Weights of a small transformer language model.
Size: 13 layers, width 64, 2 heads of 32 (1 for keys and values), MLP 320 SwiGLU, vocabulary 2048, 1.09M parameters.
Architecture: RMSNorm before each block, biases on query, key and value, tied embeddings, normalized queries and keys, capped logits.
Training: a variant of Muon for these matrices, 96M tokens, 11734 steps.
Each number is 128 + 32 x the weight over its row's rms, rounded and kept within 0 to 255. Layers, rows and columns count from 0. Numbers have three digits each. The size before them is the row's rms in percent of the matrix's.

# layer 2 attention query, 64x64, rms 0.177, rows 0-27,32-59, columns 0-31
143:062062121116119088172106102080119112090114123062108078054117130106145144125068128143175097090104
066:157114147093092155076117075120179116157193121152121170087097065167180129109128130122142136083135
070:120129102187096145116112104139114172194113107132144159175149088148069177121137106156064146181146
093:163178138100055110139178099156099213119163120142148167168144139071146133146176197120124149129166
074:148122119126114159174143157120139119198146139138109108180136157123172099138136116147079114182128
124:111156142118128138131091133133107147097147157134160083156168080127175219120131183139153126108161
108:180143109110052142159123130133103157138106168126135145118154152112169131180149127170153122199108
090:107120096110094165115087134124144136108214098195164170148117155129107124216125122115101148112122
112:072137122139212154116116143152110138101111124052133157090132110136142099134081123100144099142144
093:132162065159147130134202136152141120183075127124117116103109141108088100147074106095176081144138
089:119138104132129062093090073138170179138089103110129151137163098129145130111121148213146118102127
120:132188122121175147092174099143145148132144116140076160111120111112163091159124084122102156132126
107:157123156114177102148160148128100163074136134108119188122122194110157135132091147090061077157138
086:075147100111121142136115107119134084099153124172161119147127117192115120130129146136163181136096
093:098094138109108095086186065117115150155142089100141105131075087082132150207116140125151170065168
111:141127137219098156080161101148141127084150088136124076141106164136098107202104138152077166159137
105:078101155071137113130107109107148120091121113080082089056109122101133095178074153169196066101137
098:080122139112131141172126121097113134096098120086089078097088100135120145135137183150208064143123
086:098103118140112128141122101119136185107138084053067120058109092116105124136101189118169054115154
081:091094167121154124166108141091115159129099192080126109141113081130148124174095115119173072125155
102:093127112143138120108144126106127149098171121073052095087110136155076060097080151098148062143121
098:138181143165188167107171139144166126158124111118158188123103113148082055098146094085100136163130
107:144048148127126122113175108092174097129149127130117070132194108148112144156082131176120093089129
098:099118072094170138093112151130128124122156108147084148118088142164151141097111140140144109196153
070:078153139170181137117103095125122155063135142068111119093105082147079113104118149163133134062176
121:114078161163053139094150139125113145134073062114183137121143130162098197139070123122088140176144
096:150072176151145069163164150130078095084119128128098158170115137188159071121104122131125057190156
083:139149119116149156165093108089137130140183116165124109110117094177158191093116114152133127168104
064:095125149081110105158115106098105126090103091123161100066111114117166132071101144132221119112142
083:096121140102133168173130117092137145096184129117133144136140087179114173131082155116160181122134
086:184115143177091144150109128124103137085201164154102092166124061150119126111125145093108162121125
075:145126150182085090141117165149100176127169172135134134206146108100137157118127076130065105135110
077:198080080113096132185172169104134162111104122184127120180109155075090130108126143141104155129104
071:084156149124171156142091122088135145071127167160141084134109136129179167068155109177107135152092
109:118095071119115113132147108158142071161083138107149168112152141135123103174087110094093076105100
120:125120135177136135140145142163136160130139126172163106183104089106087187133109180107144154150127
104:117156153071149114114108141112107136056143107111104142073111176162159119122083114132127114081168
113:126120112101125121129139119122134108112097166141131145096081134148125092072084083101185091092126
109:133190187096128107106114150152161184123082090083132169151115136095135160101156167129132138155090
108:125110080166106125168152152123126189152132143124112112148130099116158111158079134117126146091061
114:179143098099113072161095156125072124138141213106112092074134135125110067101143136088174076141172
106:120101161130113126096133138112119111108111063117197075127110118132079184191161142153168174084114
100:109115152134091162099164117042105138136158098132173052152131188141071202135139155185129130148116
106:117106228189145136108110108083181113137119141131122109137115066156098103136120130098121145098181
092:099141176108142171118099088129152091118124097110138083076134100106111102112167196160194104152152
092:115161172090093144155102113133132103106077129117125114054118094136128110150134203128203086113171
096:085131165152131133088056117094119095083147095071100155092114093147115139138102141124169090171179
099:117179123153104138133119171101133174076135119085121129147144125162071154144117172121108129040110
095:115173152163150121135125142130054177084142120090110127181148084149067106113103162088142102136089
104:144112165089124139107187163115118152142110144166158110174109115090202184141136116131094142083135
098:161107081170116151153135103136160057153201131140119070171199107142116126125114066153095124126125
107:132123168139147112088144140130094147137226142101103176122130150070133110183136150115085116117109
072:089145138169117149119093144144136117046116109119129085125131117173127175161120165116158158163115
109:136119152181114131108151129179118131123136121071191155123063176088112099133096101100138178128132
114:161132157061092127178107117183091117191144131128189124062101159108122117138129114108153088142124
114:171120134130167130136169153109104142119118174139162116120121163128182153038190115158110170112222
# layer 2 attention key, 32x64, rms 0.173, rows 0-26, columns 0-31
061:137100114180162121123201174108112139187109130088075143173140114105083094141110151145090107115145
107:213157127058077182102139155181129071162185105169153162152122173095132096093153087070102145122127
097:157172146074136225136113139202158137168166084185144120155152114160142132115144153094090148163152
092:148105168107075145113137113124202135156130083188136094192141143145136080124092116134111074197129
082:125131146139088145095160105167131123152167120210137175149127112118163206083172138133055191104140
094:125093082170088098126116116138121205135115119119136116109151131141121110096178135163141090067093
094:178119122112078135160135101193151109112130136145117133153161102096065091109133062114062147103061
099:120123136105094137100078096123132192106155086121123032131160134154137119100188170150133108094108
133:099114132146138166147132100080136149108099132082071046108140111150114128129138144147137123097147
103:149088125145137143133119122149156126255154108194162158147110144101111087126172127062124135114113
095:119130229140093154142099173159078098140124189157111125116144141135194115159099100162154155113102
085:116126149112173156173115082124122205119166143137153115123202129136110115129128085188130128153137
096:120142077219104158087144123119169106105141123095105125159118123137117064128137116118109184142135
097:119130212125120097124133121160148062197128128086144151137168149070134125122167141119151113164116
112:114126162132144170048124094126183164112089097120107151111149109140154085112128078106114067222154
091:108140122128102154147074090171167161140195161094156129164149161158167158088126078196147184104125
165:101117125145156103184126068059113136067126128086109090093115078131101155119127131155186117110158
098:102133161072155131136165115099109074107160089069074126105124108141116133110128094134151124133129
096:085148131143120111134115151094106174139134110089132096124101064137084134101117124126133125159184
093:147150128193163160157119132040110156138108156113095081112157080092145185118137120186143118129157
102:074134146127183097149133088152108172114185124093068086142092130125089089131080127110113123077133
114:135133128110108058154090153171137160141087184174164139142138138116182085137159148143118116141103
102:098134147132145161191113098116083179127139096178133121162076099151116131099116146094148168092180
095:154140150110123110199114086079102184146110179093037134131095124138126135122116112135121135128163
074:099177124092079102089071108157086103113121184172093176087154171110144101106093095125150094141094
105:103153160112116160107051073144199141104111138140140135170160127164119190175132185154168126164147
092:139155089159135189113120052092119152136153096130065144133141070099120143170142102117120159084068